Weights of a small GPT-style language model, trained from scratch on English Wikipedia.
Size: width 128, MLP 384 squared ReLU.
Architecture: biases, untied embeddings, normalized queries and keys, local attention windows, a smear gate, an embedding shortcut.
Training: a variant of Muon for these matrices, 7783 steps.
Each number is 128 + 32 x the weight over its row's rms, rounded and kept within 0 to 255. Layers, rows and columns count from 0. Numbers have three digits each. The size before them is the row's rms in percent of the matrix's.

# layer 2 MLP down, 128x384, rms 0.0363, rows 73-106, columns 0-191
097:142101161148111110107150097093127178120118126164142109135087112170122135160097152182080124124194116128090110129120108088113143128113117101134142074118120154123095094162173078152145102128093035094094151105120097116106141128126152166107139130081255147184091149158178139122161152103143118129134094134136126123112163135152140121159101117158115169125105148117147132138109142098105130122096100165108166159148119145164135122109103130134107143089093104175125158104142162123119151166128124129132070050139144148139165160095116065053082108066093100126100127116156126097130102140096141112
102:201175134109164112098081061152130109118155130079189145180194157147123105131062133165181121112130099160103143095127127124150161125132089167144139110092115101128176140106152133124122161087065104098129160092118160121134072164116081146136130137127164088086151163112151156121125152077156161181167080137169133145088123146135163088183139118140141153193105132109106086128141184152160139184163127158168079144094095102128115130135145132130123130099158166098082178123072104160167143174148173154087175104141103161083160105130156196099096111103139107054142159133122089122170205164152116128
105:163101163088125109129114177190155156155087125107152117122070092062123171139123166130097114146119186118177102117109159127107118139071097146143159156081175135113141076135068096155085111126101173080096138105145088077124146115111155114154111114153096074153101107007097031170138126096122112143135165124141120132159162187172099106144112137130136070055118139135174140100115087137131143140117072112147137131143139125142119102149165189146112165157129116122094150102132137140122068161128189100117142057149169145141162117090095130167151186137097171109122108196123150152138087120131122129
106:099159100126209156096130160155127054209114173161147142114130090162126087130093120145113177136075117161167191105143144091160155122146043107129156074161170104121094107079189143135132161038084182172107132147104173097126137111106103096128184151081095130133082070097125096158134132074129132137140120148171095129100121087109117140130190130103131116128072143115097104124141150148129161107134160097087121103116133088062199183120142157097187108132101103133107179096154143118139086176132148172058114065106135135126112163099117173144108112160139122080170158075071119152151089126131083163
099:147141127175091149088126163155157120124126127158133090140130090146091115142152165130178136117088208080187103137111124140085089103160097111110102130158150119154051104182101129125154169139145129178137140163151177134099177121106181165080144105152132184103133096132099178179114178169095099165140106093153064104132147125130113112178138124192107151178096166132137100106125198148126153112129085128171162155143151188118137087100145160122169097107105095165132129119184101141255104083168181101172158052132112079106126083172158111104100100130091103111161084127098167116124070076125177145
099:163071075118188091103168134164152149025093128102134129161183143119162117153138121147141134093197132176086111139150131162091140153135098124138153159091165109115090148125101154098086114110110121109101161131104136083128166143107104168187144043141131126080133096177121172128068164118121155154177202190151151140116110127112141090163137137134115090094103128128140121187137070079145154098122103126056097107199189106121173140134107215160111087124168143177180116147131161107130136120134154134155137100139154094107127195145125198124139156132124149119141139168204073110104063178121111163
096:151175117120123176107168158170146084089162141059137089131133113149136121134133121124152151166115121051128094140152114113149144198106125137132150137143142138143127104126134191127176143070107112138094109169107145181095078091157157105089137146166168144149072115147075120133082092146136114093142152179167094088119187138160188194107130093101145092185211155121084161129164220086169112096163107152187116071151156132199153155151135167120084080173105146154077140096075121102092179149112161129056100116118105113162168110136119142125161112145128105148146130184126144078162115167153107073
095:112115087107139116164139078081120126128107100133111088114051118086097138127073141165120109170154151129133090102090127105152114070109093120108088169137146125142168133138097105140093138111164087128119120145098138067123129107155104107139078055105145081092102162082101053093128130140124165120094133093084144129114056107130083101158085127067114126157097119141100127078126009172106149081117086093044112118132101171083148105140153073141159138125105160115138040086134144136127128087133108122132137166147153103131179191143128090079096098113074072103140155149195158107162131141151129143
096:052103109109090141135094120090116141143113120114109177127166132154129110142167104092134129135133056164136162178157118118119099141164109141127139119153165160111098128116086125159153087172141072152207162126144092122184196174123153147128126133138118157120145064140119127083126153113156092094134162181141095192132122156163137131108114135107146123098103184137102153114156166121095112126121164085140149071104210149114141149125098123099136155142153110086107148140157145122166140171135072114138105122130132163130106140145097140078156114177095123106148177127150142132178128151129145128
086:151070140119096140104135083168155142161186167149130141161125117135130093108105177127164166165104163108151132081149096154128094188114090154158171129199052138145165105134126134116143174124127109164125099085175124182126130202134156088089058158155112090112137152109143182117124107134058147113100100155162091157131118105151092096159141141156128127132153164094105146160156115155099108084174120185143128105129107121155116130095191141161186085116074134126133210152142085124132119134165159162133141113085113087112064078213153104149102142097127105127151143167166128091171148141181140084
100:103157125102115094132127146134113143154082103106109115125084122081122111107155140104167128176087190154126102108169194143133086121124128117077172167102100161114075154068117068130172179098187134145133048089181160098162168133103166143086104154088178114083091090061094115102189132145130175151097122123138160148136097124139163118102140107130102138111135123125205142121162143156095112139126149118148169129134075146062181105089121141144131087122141124141149110143228141117081094169114139122158149078192118098181147055197139111165083138169119121145137153101188205104133090183134080097
096:115110092145110142178109158153149132119141115149137169099145097093088139115128170123081134132127148132161158094101158119101172204136094106170128163156121135142094145145130140150161134108160140117139128116104113132143180222125137128159152150180136115117100145218127166171076147087135110157145139198103142152098166082201087117150105094158091162172116181098146173136139117106117075110124177146128136165136081155171120154089135149069144100151149120154163132102138137123116178128114169125163105123131145051183145088132063152117163192163116158160099120149143077187108115130180175135
104:107135157137141130123114149142163172088115095182187093130156148156133097122133158131102121127150148159109126129134129084146130099179177145103089209097130171068108162094112135159150154077116138128079159151172131127171127104128128125154112119103091097159149119199110126145081118162092125079128095145135041162153087177144110130100118131130089183181148139092131082123205214141118118146102173187090158102119146116100109145138101103098083133098110079161123172162152173126149100089170133139080168073110152116173170106137174087071121170157156109079130146113099121137031154138174117118
094:142102099105110141128121150155153147082134133123085136165146114172146113135093108103135084121145173167156133147128080165154169070091112186115085202126054144116162154138089105071103111156136164119129196153115145132136152154089116114138128145142208094143098151089151149156140198131156094111094084117170139150180121181186138163137134161112116079176093109143118140178157154161108152090155148113097085099213070118118116122120053163158146133113176106146136123102159139141111186172068090125119192102053140061117132126136132154108086083101141089109198126110096139091138101060143128186
096:067150154075124133138190134074121133157122128135141112141142097113133074101085167105148107136154084163107129160123159169191175183146143173135126118135080108148125149107108107128155105161125129108118121157114084149110103106141111112107089151188105164112182133147117145131117103181163124091135091158081097125191191135151182143138131122187116128140146061126214109139118209108159186105154142100196131098145118157116166059141104216162170130141116172120160159141061150141164159162122161106104109199106160129149145071144159099159115171154149156154114169147111116187068161111113144164
093:080140128147121140075131134083111117134120115155083177153115108164177145134160142123162111160102159116095161118200175097145143125165076151157141141106138148146096169128119148150137147140096169113187193143151159096138089186113082111139172151166142133198153114201120063111123151060125059152140100132126134085129115192176220126123186145128159186173115148119145127138131127120177128117107096149099120151144203138103091081196115097129190130140108197111167117107077125115132119155087090115103146201164122155110182162110135192077187121151142120110150124117173086124130087123140097151
097:113115127131129153154101117139137128077205093033108129160096134121171159106129102083157171118170032158096181160162106171115127076162080134097136120124106207233104119185113127143120136088134116155151148139147102144047155122130086164059139125074123130175057172153143136064122141118137149158091102185127146130120152110076192083152191091157128135066190120153130164126170145121108119193129073079110098146106104097122124150145031115116147145138126148116159147159123136146124141098131113120079094153114147119180060133110148123178162165111148152159158099148098165123121146119126124135
103:105145115110190163105120122070105176119070165153102132146174098092136075101086125128124160106138089138156148083189143089054122129128148107108204092182153126173100156101115135113079087057179084108124165159170137114117160093131182118102123160075150136104114070187087118130088161102127190146123184110059162125089141163125166117122105083108109167055179165107138120106136136140136138072126149114137132120183104181111147125135110191133110083118116127122106123149083104134093137121139135095137132157098129132042153137060109095130168086118134115151054142126179145140135117083123135128
097:100141153114090154129087093145105114130189174124142116168082141168114151119106086123187115114121149071076198121198126130073134062133150107164123131153132069126117167135099170189094112151136131098143122111125136069119124042158082068125173131143093085126117121105157209104139136077154104159109105107136107170062137137062149177118129075105142156182174094092132148085097140156130077145105163090186158115128154144155116180110135111180127152120150124139128205150117157155112138096169121117145165090106116162128147178174120130150165084075146126095119159141099118130102174107071105100
104:099144155165128114184136133096157147134143112184118117123131123113150122102085157158162132127194147118138132166083161149117173135052141132143119134175132141096174132115091195077131121150103207190098116103111130217140122192135121134087099123055141083152134126154145132112118094169129149117094120123169090104133113201154126136160097158137086129161132082109114041116168096160167097087170182175139070122095110122144184124169157131079150149098169149119155130075061122115094123161125149128098168122098120221128106124122130137136152161091137093121159126192149046136113132137090137120
090:131140145104139099113128106160105149118078102114160181160095114066153121082145140149050096135103122177131163152125144108155174129190122151159130139131133160117186114111097104150129131096152195137147134104125132108179167113130095188126084074208152176072108098116105066089132167167101063218139150153132115165072128142086131107128130145110122104125116145113112057165189208166156132184122095122076109074131117168172185157130122138140136182122100159131064155169121157079184140137106161064078110128130134138148162157113122149096167103075094158096180160107120118145074120167082094111
104:126087103111112133041124156113088167097106179091127120059123157093218121118160123117143127109121164170090133155118088145100157147128140178098158185133118164148086160143172090104167144124133144096142169155097169097124156136103133185134120093103134141191125106158140129114146166182124156150088098070119138145157213164161098081186163093120095137099093154138181144069068096136138127160169156159154200142144177105134092096212152123118128065097146111124203098122164107116111148090049127147115139123118106076096147132140114199175104135102145128110111060075126064091096127110125158184
095:175100139144123063121145176138132149076033158173106126145140125112144088114094142159105116175136111110114093169148146082095097197170145140115110091138115153133101130106103078128100128183156175138175090143144135135151177080129128121092083139155162186080187086192131105174187112090111085087146177153070149175124159155090149138168144145155154068128118164131178110090137126091173129107116108145119171069156060096156153081133131088126094098144117130098119109115118088082121175164176146122075148124093126103106054170113167102128132148168128101076126072136152105124091118146175055099
102:098138203134142084133070111177161088183122132135173129118120112116096157128181153182138130111149111149129163118090132106151106066145114163123125113170126141079179120131132117127047103125149145150175087188091151096128133130112126086165083128129095039150131083146154135130121113134115127149115090113176077117111087109111160168155129131053077160155109147140142080170198167174225089136127174166113149119162132121137215140095152082144050114162093151143166140135143120123109114142108159087088159185159139107137090116144087145098059112106130080152109114122107144134144173144133158127
105:181099130122111140134086112095148088130105100146099127171093061126137131083114096124120157155072125134119179089122121098186138087113129133110150107130177127086160129125095106146146151140086118125140083116116069127105140111087061130098119085157166100091175202043124135056133113112123162050165185099155090112115121086145147155093176016138120098079122123152158107116114112097156180139123141118114132124089119168088097105086150141121155127121073130126163156203110142105123117145099117140148115159125134151148174130115135103146111102174128164121135136169133118155150168120095176103
108:100148137150110129139151117107106131182152114086118157070139174157115112107106094117085111166088145054121121137106142163105169078153107177111134146183164111087104131136134171102127111144159092098174084163115171102099100121094090142011140161105156088139094119030141206139134115084088110091156172128073123124081159155128158127138124119093088140153197138139087129129165104135157147132129121101135120120098098118170112136141103130142122094112062154150136114115144120086033140178056084146144130183106133163127191106092129127115027094109126154139135146123113172128108117085110133135
102:117143152157115186107151100131133135126155127120127165101068162122109140122142128136125085134178140140074109108115180105125076154128174111149197194076162077073111073110103103159112095031145154096139120101132118127091105145118131119120118132145124148127132119125121113063167165132130101156114195130178185185148110168138126162092152060131100155181162082127144136129143207157100200124117071107092143195150121088136119103175155121141163111122116101166088182143108096146098091153133170121141091097138120125133089141141125096155180158129139106098145032127183151165102111132074166177
104:083095167106169102123157105128122101091154148070123121095150130132133106167168129148129163149127146118100118144155144147120136159121122170127134116120112113129166130101111119146126110102163113183154109138113085143135101167111097158140117160158042100132122157150118132134137135100140134151154175129099106128145108174089098115147201092080143126124140094126183184061110140143153089182161180178135137191104133120118210207129136161081108105196150113114081187170122030158118154119126133141150124188123094179157135131101118206109141171172124186130160101114116142139085102139192041114
099:099159142137168110105171177154076111175117187155120139098135120128117118079141128175066102174122151098122077165135139094116132184068090164131158099156126129071093124146091171108079123155131200143136119140132128181131124120141151112083115134177182147145166090121170207153074115077121175154112139107074135120158156202141144165140091212114142096129062147148125189091157111188138129108148168219165157110137136087110120162115154157132144171075127153129119211083190068127147173159125146099106075140044102100100184135069091185130140140165139141116168111094098094134085113170127123125
106:165148176118132097106125141093129133193174136136076139152135181132095092171140133183145177117103193133160108131084087099170122173141177134112166166134172203088150133127141129115156072082135152096118147103160121161090120160134123140086172132123137121147164128184111160136082101099131190089092077154104072105157070120086102136132078162113137091108172151108081084154119198121095114107153138097115121149197151153148120163113098100120092095100117099151109101135131134166162122099161091138083140061134108112144118119170117119104139152145101085110097139085159184139128061171130149118
104:098141074113149121135110129130165108154102150108100193166061125097129128078071129157121123145053110098085132113158102126141086118110105177136065134152105146157140171160175149088188098106168140086111079142162152147080132158124125118166169151218181130094190079042154151119149106095145142143147135162098196120126137133104146180084151110162168103162148137110166132190173091147175155159116158117153101093106092101186076127154121114113157130101150080179167161121148101142070129162143151116089106123134122185169133094113166118134147095134135135129152136217134130165116147146127163094
101:145141101132116110093111143226136179114101127163132071091157114114160099138147133133092161109153167122106148119137157121118155168107145172124163133123154104075105157089175192163142143104122121100141028133129108156110147156124143123113154185138099116116079159137106130155100116114119147175140154097154094081109172105163150125181094148125135057146164172122089133188125056107113118175132180177127171142146133109129155091124097106118135134117146164119115105089160094135175094113137124118104138237107170077124133111106118115159141185110158147141120144126138167096064051139196124084
098:158121111104110096103090070118210065111182164068126104150100104111206124152140138116156126139137095189136151109106126075171126187135119143111082104153106164093123162139095057063044136105199116168127133157109129181100129136123173131123087175104071105174147149090079119112161078162130145168224076111116139171141133164123114151144108120160102196138125129116166131106109129172113115190144124096109140163096149120149006140114153133090173119083147133114103133157139109105191106100106096129121117084186159097150138114114121104074174121110077120153100095128150163124145196173162093124
102:068118123165129165130123155112185093165141181091104130108150111118156145098139138121140099163183100094105132129131123141155101092132154122101174129175125064176125146066094072151157068191203161070152132087141090126121120126155101120141157123129054105123200159170078146146134178110124116122106167173137145154150167130168155117110127076140098043117098162129063149155097144155148105102170125117087187118132114062118158196114141154139141174129138181088136082164139181136198133087131132110092146095138129122126154124099111131119178079110088128117116153119125132097102103078138120143